{
  "num_hidden_layers": 11,
  "hidden_size": 320,
  "num_attention_heads": 5,
  "num_key_value_heads": 1,
  "head_dim": 64,
  "intermediate_size": 512,
  "vocab_size": 32000,
  "hidden_act": "swiglu",
  "norm": "rmsnorm",
  "norm_place": "pre",
  "norm_eps": 1e-05,
  "positions": "rope",
  "rope_theta": 100000.0,
  "rope_fraction": 1.0,
  "qk_norm": true,
  "attn_scale": 0.125,
  "bias": "none",
  "tie_word_embeddings": false,
  "parallel_block": false,
  "init": "uniform",
  "init_std_qkv": 0.0269,
  "init_std_o": 0.00573,
  "init_std_up": 0.0269,
  "init_std_down": 0.00573,
  "optimizer": "muon_variant",
  "learning_rate": 0.0103,
  "lr_mult_o": 1.06,
  "lr_mult_up": 1.22,
  "lr_mult_down": 1.5,
  "beta1": 0.95,
  "lr_head": 0.0029,
  "warmup_steps": 0,
  "schedule": "wsd",
  "decay_fraction": 0.647,
  "decay_shape": "linear",
  "final_lr_fraction": 0.0,
  "batch_tokens": [16384, 32768, 65536],
  "max_seq_len": 256,
  "doc_mask": false,
  "train_tokens": 368900000,
  "max_steps": 11349,
  "dataset": "wikipedia_en"
}
Each number is 200 + 20 x the weight over its row's rms, rounded and kept within 0 to 999. Layers, rows and columns count from 0. The size before them is the row's rms in percent of the matrix's.

# layer 6 MLP up, 512x320, rms 0.328, rows 466-480, columns 160-319
110,185,193,227,224,190,209,198,205,182,203,206,206,218,200,165,253,158,197,181,202,229,190,179,226,195,191,219,196,203,183,209,198,193,195,186,237,234,173,212,191,177,169,206,187,138,178,222,196,202,175,199,181,186,189,178,223,163,216,204,200,198,189,166,189,223,181,224,188,202,186,190,184,180,173,184,230,195,203,205,226,182,193,192,191,202,237,180,213,174,205,188,206,179,193,238,183,221,177,215,189,200,198,259,193,167,211,224,188,179,181,194,205,229,220,218,187,213,168,196,194,189,210,185,190,187,205,199,180,215,171,207,206,200,198,219,214,199,208,222,191,185,222,217,210,209,187,229,211,256,228,184,213,197,222,202,239,194,216,233,227
103,242,157,193,224,190,243,190,196,187,171,196,197,169,182,204,225,231,189,213,179,182,228,178,188,193,203,242,217,214,212,201,209,203,199,195,201,163,195,183,196,205,194,183,194,196,196,207,242,229,196,216,182,214,161,202,202,202,201,181,180,210,188,212,194,196,201,170,217,197,211,214,219,233,167,175,207,182,215,175,193,229,206,214,181,233,222,204,205,228,177,201,212,206,161,207,204,193,180,215,185,194,214,207,177,214,211,188,205,198,214,192,175,205,181,192,176,211,175,200,185,122,220,213,197,202,206,208,189,179,214,216,178,223,221,206,208,193,199,203,202,190,190,183,203,189,208,185,195,188,177,184,234,189,207,198,192,164,206,192,179
100,199,209,212,188,182,202,195,186,171,214,206,219,181,211,221,213,200,189,170,228,201,227,213,222,223,179,223,190,198,228,176,176,151,205,190,219,248,180,211,203,235,200,202,190,209,198,214,187,218,179,173,202,159,204,190,203,230,209,180,198,213,163,200,191,193,200,208,214,203,209,179,215,197,216,214,164,215,225,186,245,171,169,181,182,164,206,211,209,197,173,181,210,206,225,194,194,210,199,225,208,161,207,197,192,219,222,209,254,219,203,204,220,194,184,173,213,184,212,194,210,187,173,208,191,176,217,216,220,182,226,236,190,155,229,159,204,203,188,201,212,223,192,231,178,207,197,180,218,214,232,217,217,218,180,210,193,196,224,190,222
096,205,217,236,194,176,224,210,189,220,212,214,198,227,219,165,225,211,186,188,182,197,189,261,194,214,188,224,215,189,193,200,194,168,170,195,174,202,190,199,168,190,196,179,228,190,246,190,182,181,235,214,196,195,192,228,205,174,184,207,177,215,185,173,171,215,221,206,166,198,196,214,237,173,210,184,216,186,206,205,187,168,195,204,193,203,203,202,212,222,231,198,207,214,199,181,210,198,187,188,238,201,205,174,191,201,172,201,192,216,213,188,174,191,212,254,196,213,219,220,216,220,224,200,196,166,186,203,238,226,230,253,181,219,194,226,170,199,202,209,217,214,234,190,214,189,179,202,175,195,172,243,190,195,161,198,181,193,191,202,186
096,208,195,216,204,189,188,200,230,175,193,192,206,216,191,178,215,215,218,177,222,173,188,240,204,187,204,209,230,240,221,223,178,196,168,184,215,184,220,198,192,212,201,216,230,209,203,191,225,226,235,185,209,254,204,203,211,170,187,216,171,167,204,180,184,179,187,210,209,192,223,193,176,219,214,188,190,188,211,192,229,188,182,207,180,222,223,213,195,198,197,190,231,243,203,202,221,200,217,221,198,245,208,222,227,201,188,233,194,191,203,206,190,202,209,201,203,181,215,191,234,178,202,208,202,199,212,186,211,177,226,228,164,208,200,179,192,231,225,204,200,167,195,208,214,209,213,234,168,199,191,200,238,168,203,204,191,180,207,172,150
104,184,236,223,197,208,185,195,220,213,150,224,208,202,182,207,206,177,236,194,226,193,198,218,221,171,217,181,179,169,222,195,233,216,200,216,144,206,245,200,209,210,186,217,211,178,209,201,208,188,204,214,196,196,230,211,198,210,207,169,199,162,232,207,234,212,231,170,163,198,199,194,215,197,193,218,216,191,208,202,196,205,202,206,205,191,212,236,166,172,228,227,184,140,215,217,188,250,218,205,195,159,209,173,239,205,198,220,211,224,234,189,198,176,222,243,186,222,201,220,214,192,211,223,185,211,216,198,176,184,200,176,205,211,215,225,195,178,210,195,205,237,176,187,220,208,207,197,204,209,214,209,187,209,165,213,209,166,187,200,189
101,192,162,200,240,200,190,177,206,184,195,203,188,160,193,186,182,224,209,186,247,181,202,211,203,183,171,207,174,231,209,207,173,204,213,192,196,222,210,217,214,215,210,206,184,215,239,175,202,198,208,181,182,238,210,206,213,167,185,191,189,199,210,213,187,188,194,203,229,217,206,206,199,167,206,194,204,209,217,194,217,232,212,178,161,215,180,172,243,233,220,214,210,209,204,206,210,176,176,241,217,194,200,180,193,197,187,212,188,224,222,214,221,175,185,201,180,178,222,213,263,164,202,195,184,201,179,188,214,176,227,197,165,189,218,196,211,198,210,213,199,207,194,191,167,234,191,190,183,200,214,217,200,197,212,204,183,213,181,212,200
095,185,229,212,209,252,187,207,168,192,184,178,214,196,182,172,203,218,209,246,204,194,211,175,227,208,211,220,204,197,185,164,156,200,213,227,210,174,203,215,190,204,224,214,174,186,207,222,185,220,225,171,181,194,205,172,188,208,186,183,203,208,209,242,186,168,200,227,177,205,217,180,181,191,190,210,214,233,205,205,185,211,233,214,223,185,203,200,193,186,189,217,184,194,184,196,219,185,190,204,191,203,180,166,195,221,171,227,234,213,219,209,200,204,188,177,214,188,170,226,222,176,240,171,211,158,183,190,209,206,214,191,180,198,225,195,180,207,250,198,199,199,163,209,199,179,194,234,175,172,233,155,191,211,201,187,177,190,208,210,211
099,182,201,189,201,223,180,179,195,221,209,158,202,242,176,183,187,230,205,161,195,171,226,191,181,191,202,198,213,229,236,188,181,221,188,191,188,211,176,182,202,190,190,212,197,193,183,158,195,232,233,183,175,203,181,168,188,180,200,198,210,205,197,211,196,210,235,195,161,217,184,226,198,209,164,199,215,196,194,222,187,209,169,224,242,150,197,237,192,183,227,185,203,177,208,201,221,216,195,219,200,174,183,207,173,216,224,159,210,191,188,191,183,210,201,209,194,208,197,194,198,197,162,193,187,192,187,205,214,242,215,174,211,213,167,221,202,164,206,194,164,206,201,179,193,188,227,218,198,201,211,227,207,195,228,196,216,217,216,241,193
095,194,201,196,199,201,184,187,221,219,166,213,217,200,204,156,221,180,193,213,233,251,192,141,184,221,189,187,204,173,212,193,196,183,196,201,208,188,190,194,228,176,204,172,208,218,193,207,197,202,174,220,184,171,212,179,212,215,174,208,185,211,161,202,235,185,189,205,187,215,187,245,220,173,189,173,217,194,210,217,148,211,189,199,189,245,230,220,177,188,219,214,207,202,225,184,216,172,225,206,195,191,217,183,231,213,220,223,240,207,204,169,199,179,188,200,190,206,195,221,208,184,190,223,203,195,201,197,208,158,179,219,188,196,183,215,195,192,215,179,183,194,201,215,206,168,185,189,231,172,209,228,170,181,204,185,208,184,161,186,216
101,192,217,204,229,167,221,163,240,242,204,201,194,195,251,242,193,176,173,187,196,160,189,171,210,175,193,191,219,236,187,188,207,255,216,189,161,200,208,224,204,269,205,190,190,205,206,197,180,195,219,194,177,169,209,180,175,165,178,218,234,193,211,196,201,202,208,235,189,182,221,187,220,223,204,200,231,211,203,174,202,222,180,207,175,205,150,190,192,199,180,198,183,202,199,225,170,172,177,199,215,184,168,227,214,224,167,232,177,198,211,194,225,194,201,193,197,207,188,194,175,197,195,232,177,192,179,201,173,187,210,227,228,197,221,182,197,174,196,203,196,181,174,204,186,179,183,232,223,221,204,221,193,190,188,195,205,186,204,157,189
096,208,224,229,212,181,220,257,190,212,218,188,174,215,199,234,200,224,204,200,208,195,227,194,191,200,220,222,175,177,251,204,201,215,209,188,194,148,202,211,225,225,176,212,191,195,164,178,234,240,205,208,210,228,235,190,237,240,199,216,193,186,235,156,169,235,171,201,198,198,204,215,188,192,217,217,213,213,183,212,201,212,199,215,191,190,232,183,205,223,212,220,196,174,202,234,180,194,172,245,214,194,178,225,218,213,182,143,197,187,223,188,166,191,204,189,227,193,195,169,190,191,161,173,213,197,214,195,214,186,187,184,206,220,183,202,209,193,183,215,172,210,182,201,199,191,167,183,180,206,202,218,179,221,180,205,223,167,172,209,218
098,166,200,222,205,181,200,235,181,183,193,195,172,231,201,161,205,202,224,216,180,180,178,220,204,185,206,225,215,158,168,187,184,167,202,201,252,207,206,197,169,196,192,161,198,227,211,169,178,219,179,211,226,214,187,221,193,205,209,210,202,176,186,222,234,210,211,235,215,202,202,221,163,198,188,206,206,186,210,199,197,196,219,221,218,210,200,198,232,182,222,168,217,217,205,177,167,188,218,191,228,208,227,205,172,183,212,157,205,184,176,207,198,201,216,214,181,211,221,214,196,198,195,185,240,180,188,201,208,210,196,193,176,187,177,217,207,189,223,236,208,210,222,213,210,226,212,218,219,226,212,206,176,178,225,197,165,187,208,197,193
098,237,179,202,213,184,215,191,197,223,214,182,199,221,177,183,172,227,199,177,178,189,170,220,188,214,204,213,198,163,174,218,195,201,203,214,212,195,194,193,192,181,191,191,170,190,201,196,195,218,188,192,215,176,178,235,191,187,235,208,195,253,196,196,169,171,189,210,190,202,193,201,196,221,163,221,189,211,240,192,227,184,186,206,201,228,212,162,178,217,221,214,233,195,183,210,158,212,180,206,213,153,175,223,201,182,176,157,141,202,195,252,145,204,192,201,209,206,212,224,179,225,182,182,194,140,183,192,228,207,194,173,229,206,215,236,197,201,190,203,204,215,194,184,195,218,188,231,191,174,191,164,211,222,221,196,194,179,177,174,179
102,198,222,206,223,148,191,204,191,206,175,200,182,203,205,224,234,211,165,192,174,189,227,219,179,215,172,218,191,194,219,167,193,211,186,204,215,155,246,191,198,253,198,229,209,212,199,230,175,185,245,196,205,212,245,228,188,165,204,234,197,195,244,193,212,183,173,224,180,191,173,195,200,236,215,197,197,212,193,216,186,208,234,158,203,172,156,229,202,184,189,217,156,205,185,169,188,220,201,194,198,214,202,205,192,164,215,225,217,193,225,205,217,217,173,205,205,201,216,228,198,159,227,205,175,213,210,205,206,227,221,206,204,165,230,183,194,207,162,206,151,185,204,175,202,157,200,204,214,161,191,204,213,176,184,198,208,175,156,190,204
# layer 6 MLP down (transposed), 512x320, rms 0.293, rows 466-480, columns 160-319
102,221,212,181,205,199,199,190,214,212,212,214,162,176,192,183,153,245,208,202,171,174,219,204,190,192,206,199,184,156,195,200,184,188,210,210,197,171,208,168,206,218,194,226,202,214,250,189,183,181,229,200,206,242,212,178,167,221,187,187,203,188,218,179,220,192,220,208,187,187,205,182,178,211,235,200,174,212,205,198,163,216,235,213,195,227,175,224,209,215,203,198,186,224,203,182,206,183,231,181,188,192,203,161,201,226,208,193,189,182,215,199,187,189,197,184,196,208,170,191,258,196,224,196,180,204,201,192,208,186,235,192,181,191,189,194,201,189,221,185,207,221,197,162,175,208,224,202,182,155,174,236,199,217,196,244,179,162,229,216,191
101,216,170,230,181,172,204,192,197,205,172,191,177,211,209,207,218,176,191,194,211,183,220,199,233,216,211,220,226,199,206,226,205,220,182,226,195,195,221,190,222,216,193,208,232,217,183,199,192,174,211,209,210,196,171,172,190,205,202,197,222,193,184,175,202,211,200,207,219,181,228,204,225,193,162,196,165,221,169,179,200,197,230,212,195,198,219,162,190,225,185,189,253,208,182,206,171,162,165,218,178,230,204,211,181,195,189,207,218,198,237,187,217,218,211,192,197,185,193,204,227,193,213,219,175,201,195,208,211,194,204,209,176,205,206,185,218,176,185,227,208,208,212,186,229,183,187,222,236,197,201,165,242,207,174,231,167,175,205,190,194
096,200,220,207,167,201,213,186,221,230,229,229,204,193,188,199,209,186,215,230,168,232,211,183,196,200,205,202,203,194,173,203,187,217,216,177,177,189,199,202,259,162,197,210,174,193,194,194,205,201,219,169,213,213,155,214,219,194,204,257,222,196,191,186,192,234,153,177,202,222,142,195,199,206,217,213,212,179,213,171,178,208,194,181,215,206,192,172,197,214,218,173,197,195,201,160,236,196,226,218,171,176,207,187,191,166,196,192,227,177,205,200,209,214,202,184,203,194,224,220,217,193,192,168,161,194,198,149,201,169,211,159,205,202,199,203,188,169,221,210,179,200,197,202,240,175,224,200,212,209,204,208,221,183,167,174,230,216,191,188,187
102,210,186,179,239,187,178,214,207,204,203,215,209,208,183,221,205,177,185,228,209,208,186,235,202,178,239,181,195,222,185,194,235,206,175,210,176,183,242,199,201,239,164,236,194,213,197,203,225,187,177,217,227,215,211,226,225,184,189,202,222,201,222,215,236,218,194,244,192,205,192,186,185,221,214,247,230,186,241,179,218,220,198,181,184,255,206,182,194,220,237,161,161,206,176,198,189,184,194,206,206,202,199,217,192,155,209,203,174,214,204,172,199,206,216,176,162,180,184,220,212,199,239,217,203,196,230,214,210,213,190,193,182,223,161,154,211,227,196,210,215,194,167,181,184,188,203,209,201,217,219,190,195,214,203,235,167,274,176,203,227
099,219,156,206,183,182,215,208,197,190,239,194,198,208,197,197,199,232,225,183,199,182,212,191,205,193,200,230,200,194,168,170,200,218,226,204,194,200,208,173,195,199,223,177,157,259,241,223,215,220,199,206,180,202,158,204,176,222,186,224,190,213,186,153,197,170,186,214,202,218,190,197,217,185,200,217,181,213,174,202,238,207,189,186,212,201,186,179,200,209,190,179,204,187,191,180,216,185,214,205,171,196,202,214,206,177,207,190,177,224,222,197,172,255,227,167,190,193,181,192,212,193,174,192,187,217,193,193,227,164,220,194,200,190,223,158,187,211,182,192,185,210,238,203,195,158,173,241,190,212,176,239,204,176,209,178,215,196,182,177,185
103,216,191,212,192,187,210,214,245,194,171,191,175,195,229,220,199,168,210,243,209,197,192,216,181,200,172,234,190,203,166,226,192,213,215,181,181,219,207,230,252,196,227,179,198,212,251,240,217,198,207,226,196,214,215,183,177,191,218,214,200,194,193,210,230,204,182,177,189,210,201,174,229,199,214,185,246,183,209,224,203,198,217,205,222,166,183,190,197,171,192,172,217,203,191,193,205,222,214,208,170,201,209,193,226,143,205,195,217,237,188,172,210,216,219,198,173,193,188,212,189,194,204,213,167,172,214,243,194,190,175,189,192,179,178,185,173,185,194,210,189,191,183,213,192,199,179,193,227,209,234,196,269,191,183,174,238,185,231,209,220
101,189,192,208,216,164,219,195,217,224,199,206,182,220,188,196,168,200,197,205,217,202,185,183,203,166,201,191,176,214,183,208,197,177,184,196,195,190,181,148,185,181,201,180,191,224,228,192,157,213,180,197,181,192,239,210,187,225,222,187,164,210,211,192,221,202,185,195,197,191,177,220,218,233,211,188,203,252,239,203,186,206,171,183,212,179,195,205,186,209,209,193,190,223,217,235,235,200,247,170,197,224,231,225,173,203,178,180,208,193,197,154,183,192,213,180,228,195,194,187,237,214,209,186,213,181,227,199,170,192,202,198,176,223,190,232,206,195,198,207,167,207,228,199,215,220,210,187,189,193,176,185,186,176,211,215,163,218,183,208,200
098,177,189,238,176,206,201,215,213,211,212,209,200,197,197,172,250,211,170,212,215,207,196,195,234,201,246,223,206,163,200,197,206,168,190,186,199,205,214,174,225,193,204,161,189,194,175,197,195,180,195,189,208,207,196,194,217,184,213,182,153,210,193,224,197,174,196,198,200,203,201,216,186,217,202,230,237,198,246,181,179,180,195,165,180,230,172,206,217,208,192,217,185,222,219,187,197,213,213,201,240,218,186,190,217,166,191,202,179,204,231,179,227,207,245,203,216,164,219,190,199,194,197,198,235,192,194,184,184,211,197,180,170,209,210,188,164,213,201,186,207,136,218,203,175,227,188,189,196,204,176,206,227,200,194,176,172,218,221,233,201
102,207,214,199,166,201,161,191,186,190,205,191,203,193,198,221,182,240,194,224,187,207,202,203,173,203,219,204,169,176,207,228,218,230,194,204,209,216,173,199,182,209,204,178,168,193,173,239,221,214,203,183,189,206,181,149,230,170,196,203,180,195,233,214,191,163,213,226,241,194,244,194,208,208,190,214,185,210,202,196,205,184,176,177,215,187,196,206,194,196,231,191,183,225,208,173,174,208,134,164,225,176,212,205,195,205,229,217,206,177,207,202,229,192,178,153,218,234,213,206,208,185,201,225,172,169,223,203,206,219,199,213,190,196,200,201,190,207,208,182,207,173,211,196,158,210,212,193,201,192,209,209,196,206,201,192,218,196,211,216,205
096,226,207,207,149,178,181,192,216,189,209,209,233,203,156,209,223,206,225,202,202,225,235,192,191,191,150,182,245,182,169,154,199,194,199,216,199,190,231,200,184,210,203,190,183,185,210,228,191,190,213,184,203,193,222,204,234,194,205,183,227,190,189,203,207,210,213,159,184,196,219,213,232,213,204,208,229,204,206,209,181,214,208,170,199,182,204,204,206,182,210,193,208,200,226,230,187,202,195,164,241,191,208,199,214,223,229,204,217,214,235,149,226,203,186,224,163,207,187,200,216,200,176,249,224,229,209,186,202,191,222,210,193,192,225,203,188,188,211,202,212,199,233,182,244,186,219,204,193,196,236,224,231,208,194,158,221,199,175,205,177
095,210,210,222,205,211,217,163,195,215,195,238,164,184,212,240,208,209,215,187,200,232,220,158,202,195,199,174,184,151,202,213,181,226,205,163,204,163,210,186,209,202,180,206,187,206,173,215,167,210,226,203,193,171,214,202,193,198,205,221,217,210,220,178,187,200,200,208,192,192,223,220,157,161,179,197,200,197,212,200,202,243,234,201,220,179,197,185,236,210,208,220,197,251,187,200,204,176,191,243,236,192,178,216,195,212,190,183,170,211,183,231,231,181,197,180,195,200,160,238,200,190,164,174,167,201,173,184,202,212,203,245,211,169,215,189,184,195,200,193,231,235,244,218,252,211,206,210,178,189,224,200,178,180,207,148,219,206,211,206,175
098,229,207,197,226,199,216,180,196,180,219,231,197,207,179,168,212,220,201,212,194,214,181,226,214,184,204,187,201,168,181,218,214,172,234,195,186,237,158,192,198,244,232,220,185,217,206,160,200,219,179,202,181,217,207,210,185,203,239,170,210,201,189,234,190,178,204,221,208,169,218,208,195,179,205,223,209,195,203,214,211,209,196,200,201,220,229,181,202,211,237,191,197,198,182,222,201,166,225,185,231,185,183,188,181,211,211,225,170,228,173,178,200,213,219,201,229,196,212,169,210,186,217,216,199,216,208,214,189,186,176,188,239,198,222,210,184,189,155,170,225,199,204,209,185,219,203,181,173,195,189,183,226,181,229,244,204,216,165,253,213
097,246,246,206,162,207,172,186,195,193,196,199,207,183,215,189,187,185,211,255,199,192,187,194,227,155,214,199,161,186,199,196,188,221,212,202,197,217,176,168,201,204,200,241,187,194,183,191,217,212,199,193,182,203,198,170,204,181,205,206,158,173,221,180,185,226,191,219,198,207,219,179,213,198,174,183,203,209,218,208,227,217,168,185,207,185,198,196,206,212,187,207,214,230,188,176,212,175,211,185,183,194,209,178,209,183,160,215,232,213,167,187,180,193,216,193,256,166,190,210,208,209,204,216,215,169,208,243,220,207,216,187,200,212,222,243,219,190,183,181,186,236,203,220,204,208,207,183,206,181,230,182,214,205,201,124,190,203,181,216,184
100,219,171,225,182,179,201,215,206,196,208,209,189,226,186,196,162,177,209,171,218,214,203,200,210,185,180,210,201,185,139,220,204,198,199,188,155,174,227,164,202,211,216,184,196,194,186,228,187,201,184,193,231,182,219,220,184,195,216,219,217,218,197,195,200,211,162,237,223,215,183,217,176,205,229,182,188,186,255,201,195,185,212,178,215,211,212,153,222,195,194,192,216,211,198,205,199,179,195,179,174,225,185,221,205,185,162,189,148,200,165,211,179,184,211,200,208,205,187,209,219,247,158,172,214,224,214,198,236,193,210,177,192,207,191,219,192,202,142,170,219,183,213,155,232,220,173,218,202,191,217,222,190,220,195,174,203,194,184,195,203
102,204,203,180,174,194,213,203,208,173,196,211,176,185,217,192,198,186,211,246,171,211,214,210,206,207,168,179,196,240,197,193,192,220,198,212,210,182,173,200,149,205,144,161,210,230,204,202,227,176,213,215,174,188,197,198,206,222,194,191,187,209,238,181,237,157,204,204,189,201,195,188,216,220,190,221,222,200,184,215,193,203,229,183,231,179,177,243,186,180,199,204,180,205,188,190,183,217,191,207,201,229,232,185,182,228,212,183,210,172,218,184,189,210,210,203,172,182,190,159,180,178,233,200,199,208,214,189,205,214,206,173,212,205,184,196,186,187,195,205,248,212,200,241,182,163,231,221,197,172,223,201,196,185,207,292,178,175,212,192,217
# layer 6 MLP gate, 512x320, rms 0.326, rows 467-480, columns 160-319
100,184,162,193,186,217,220,180,183,214,204,206,243,198,211,188,202,196,204,203,218,220,211,215,189,223,215,206,214,172,191,181,206,198,193,191,178,207,199,172,228,226,202,199,208,210,217,227,185,223,225,182,208,214,214,215,165,188,217,214,176,156,226,218,194,184,215,228,206,203,149,216,192,161,224,186,182,220,209,234,207,206,221,183,232,194,218,148,166,213,232,187,197,207,220,190,224,168,206,199,236,184,253,201,211,205,190,203,217,206,211,200,204,204,191,222,176,201,202,201,205,196,191,183,196,182,172,199,196,226,224,160,175,207,170,171,176,214,178,192,188,171,204,198,183,209,200,248,206,162,225,179,221,248,186,200,230,242,209,196,242
104,199,207,199,219,219,193,231,188,226,188,187,215,210,201,175,217,181,217,149,214,218,225,187,231,206,172,171,224,183,188,174,166,182,213,201,185,210,199,197,189,221,215,210,228,191,204,196,223,191,234,190,179,190,165,218,211,192,211,195,180,225,186,202,220,220,230,217,236,205,204,219,200,200,216,218,179,239,202,207,249,217,183,250,192,196,189,182,160,185,195,201,204,190,178,238,189,180,186,197,176,180,220,201,190,214,192,212,201,206,209,192,193,200,235,197,217,196,203,179,187,199,213,203,204,191,223,193,193,221,230,205,186,190,230,204,184,198,172,166,179,179,174,167,178,228,167,211,192,212,212,205,177,228,177,200,190,171,187,198,234
103,181,220,233,179,220,212,188,179,171,194,210,225,207,194,251,190,216,218,165,232,233,207,210,223,172,238,218,257,205,193,208,154,199,193,207,211,196,209,214,194,251,189,189,213,166,203,218,179,183,163,177,175,204,199,220,200,205,222,224,189,186,205,177,182,225,227,191,201,208,203,193,190,211,228,215,189,222,205,194,199,227,197,151,212,170,198,187,216,185,199,191,215,177,213,234,214,199,184,188,195,234,192,198,187,222,180,253,210,181,206,174,153,221,175,196,191,202,164,202,174,171,176,206,181,222,203,203,139,199,205,231,162,143,222,174,207,168,196,208,204,207,201,221,199,191,149,196,207,197,206,202,177,186,211,190,195,190,194,225,168
094,206,190,206,207,222,209,218,183,186,228,163,162,231,219,215,183,182,211,159,160,223,223,195,205,176,167,214,183,199,230,183,213,192,200,177,220,211,173,156,187,164,206,170,215,184,201,221,207,212,178,215,227,198,167,210,206,214,184,176,200,170,200,175,209,206,226,247,203,216,183,190,214,194,187,200,206,199,207,208,188,212,234,215,196,206,211,212,184,194,186,198,188,208,206,230,178,177,190,196,188,169,208,174,187,197,201,195,215,221,223,214,172,213,239,193,208,208,187,233,217,194,228,209,196,207,238,212,202,198,185,181,201,195,194,222,234,210,210,190,198,213,184,190,204,166,184,132,231,238,218,178,162,228,182,204,182,194,186,218,198
103,207,213,202,215,216,168,195,186,209,174,185,233,188,200,186,212,196,145,198,196,217,194,201,207,223,157,181,218,218,224,214,194,229,166,186,209,211,176,203,214,252,194,187,198,214,201,228,211,190,201,214,143,187,204,214,191,191,145,201,230,216,181,206,181,208,197,168,197,190,218,242,161,218,179,172,183,184,181,222,196,196,222,188,202,215,185,186,190,191,200,211,216,198,166,215,211,202,184,189,144,231,200,190,205,205,210,177,183,202,204,167,211,179,191,187,197,191,204,195,184,201,184,189,191,178,201,200,177,223,243,185,194,225,218,190,208,206,217,193,187,223,191,188,222,179,189,196,192,196,209,221,183,220,224,201,190,176,191,225,213
097,222,242,214,189,221,190,242,171,200,190,191,198,176,178,209,211,213,181,182,216,240,166,217,208,172,190,194,246,214,242,198,177,203,190,219,203,231,165,200,199,223,207,165,213,212,176,207,184,237,175,227,227,170,189,188,180,200,228,182,180,176,197,197,191,188,185,164,220,215,175,191,170,202,203,188,178,206,227,217,214,182,189,201,203,196,164,210,183,196,219,210,213,189,164,207,203,231,192,203,180,203,200,210,201,214,233,222,196,167,205,191,200,201,228,208,190,235,157,184,177,184,181,216,230,196,174,200,224,195,171,185,215,162,217,228,179,181,201,190,197,219,197,198,223,182,210,214,205,205,217,180,189,169,181,197,203,202,203,217,197
099,216,207,187,206,204,206,192,205,195,217,208,214,195,216,214,196,178,229,173,190,213,189,192,195,202,164,195,183,186,186,218,180,177,219,193,218,188,189,203,183,196,175,231,212,213,206,195,180,165,215,192,222,227,220,218,197,214,202,222,228,202,191,150,226,193,214,184,213,212,203,209,254,207,224,180,154,181,189,236,198,231,201,232,162,193,188,198,234,168,208,157,196,176,141,215,207,188,197,209,192,199,221,228,172,236,217,187,216,179,194,208,195,204,237,215,215,223,188,226,198,204,194,198,216,201,195,217,241,228,177,217,235,179,197,194,226,183,207,212,185,226,183,214,219,155,212,214,195,187,186,173,188,228,172,202,176,216,236,214,197
101,225,224,218,197,203,197,175,224,197,157,229,186,223,187,204,179,230,209,206,221,213,215,198,240,183,201,232,193,212,236,208,247,208,210,216,191,188,136,233,195,162,183,227,211,212,185,191,220,223,205,196,196,193,218,165,213,190,191,199,205,196,213,183,208,223,208,193,198,210,180,171,205,201,229,187,227,227,202,199,185,165,226,200,200,187,231,201,233,200,201,194,232,200,202,237,171,177,197,225,180,181,163,208,206,194,196,210,197,211,186,182,200,201,213,205,172,192,151,218,217,231,201,200,206,218,178,194,189,204,167,183,184,198,176,204,204,191,155,187,232,208,205,217,185,189,211,243,203,198,201,224,195,245,218,210,245,210,172,226,199
093,199,195,221,182,172,240,233,221,207,174,199,203,216,179,195,263,201,225,225,214,226,191,201,199,178,191,180,189,223,187,191,188,216,220,188,165,201,201,179,214,180,217,188,210,200,230,232,174,231,189,186,155,181,207,164,167,197,168,222,157,180,213,179,179,216,201,217,195,219,204,208,242,204,204,189,201,188,212,205,166,236,188,198,194,201,186,188,185,192,205,196,191,181,228,228,221,200,196,197,213,200,205,208,227,205,228,224,208,198,210,172,187,190,194,198,234,220,213,231,172,200,235,220,195,151,236,202,143,200,224,227,160,210,207,229,218,217,194,186,178,253,228,161,197,185,163,185,209,194,218,219,223,196,213,197,190,199,173,206,212
097,199,212,180,209,176,196,173,169,195,185,201,170,186,211,221,226,196,190,238,193,170,237,197,229,202,229,170,220,198,206,188,215,214,194,218,208,236,195,181,217,208,191,210,208,203,186,205,187,206,206,187,187,224,185,172,218,205,195,175,191,190,225,213,194,203,202,209,172,213,220,201,248,191,210,186,236,231,225,237,234,171,215,199,230,228,166,207,202,215,185,217,160,229,152,187,242,165,172,236,179,231,181,210,227,208,178,203,218,227,204,205,184,229,193,187,198,191,249,179,181,190,195,209,178,220,187,182,197,181,205,205,207,188,192,212,181,194,177,209,202,184,172,165,212,195,205,200,247,238,169,215,227,199,181,198,195,147,209,213,216
101,229,225,194,185,219,243,253,185,208,224,226,192,189,192,180,187,197,219,174,209,232,202,202,223,195,212,212,204,215,219,207,202,175,231,199,160,192,159,194,187,207,214,213,192,224,205,183,195,216,161,200,188,157,182,205,228,245,180,221,182,188,218,208,195,244,200,213,197,201,193,231,183,180,235,201,228,188,192,206,192,190,222,205,222,205,226,188,174,240,190,209,192,196,168,174,215,185,199,212,208,186,171,154,202,227,228,196,195,220,204,207,199,196,217,202,248,187,181,220,227,202,205,203,196,217,215,212,185,239,209,203,194,202,201,219,194,185,199,189,190,246,200,191,178,192,204,158,220,217,233,205,171,188,197,206,199,207,151,222,214
095,214,203,191,214,195,174,249,209,177,207,229,238,179,233,198,206,226,246,184,196,186,192,204,209,206,198,210,232,185,189,169,167,209,185,198,248,201,202,171,196,193,199,226,210,181,190,208,220,198,192,180,199,198,254,225,191,189,188,171,181,195,190,146,186,188,240,203,191,183,188,193,185,177,215,182,208,210,211,177,203,197,193,237,200,195,191,198,249,196,208,161,179,206,206,227,202,260,161,214,224,215,217,201,173,210,178,187,216,204,177,194,231,201,197,200,179,222,185,224,193,196,222,220,188,192,223,213,212,192,207,198,231,191,197,201,188,221,179,188,234,186,175,221,192,202,205,186,240,188,188,168,202,199,189,204,162,199,211,229,189
095,198,201,192,190,247,207,226,214,197,194,244,201,172,200,238,224,208,217,194,194,227,189,189,209,195,176,211,209,210,215,202,226,198,238,181,173,183,215,226,220,207,219,232,212,209,164,222,212,231,208,190,217,216,214,204,188,184,165,207,205,183,198,213,190,201,215,215,215,197,221,141,195,210,210,179,192,200,198,191,186,213,176,203,209,217,195,195,241,207,231,208,176,181,210,207,210,204,188,201,224,192,185,216,169,174,212,199,205,222,171,211,230,181,188,236,193,161,156,176,157,195,234,200,195,198,219,201,217,234,202,256,142,210,187,201,239,226,146,189,184,179,167,199,163,148,214,220,179,210,208,209,210,199,216,196,227,194,210,184,201
099,181,220,191,175,165,202,198,207,226,202,183,160,191,178,180,196,207,174,208,181,231,199,232,215,201,178,197,193,201,175,168,192,217,211,146,246,226,204,191,178,210,216,176,213,204,213,201,228,159,176,185,198,179,218,202,213,185,199,165,224,174,169,189,222,197,212,223,179,197,190,181,165,179,195,187,190,208,213,192,186,198,215,201,186,185,181,181,178,222,191,185,204,197,212,229,165,173,206,165,233,202,183,180,230,208,208,218,239,201,216,203,171,227,224,180,203,170,196,223,153,214,201,186,226,193,233,200,206,201,168,214,209,210,201,186,190,225,216,158,182,211,199,202,172,182,190,211,195,193,206,232,193,236,176,210,222,191,231,231,196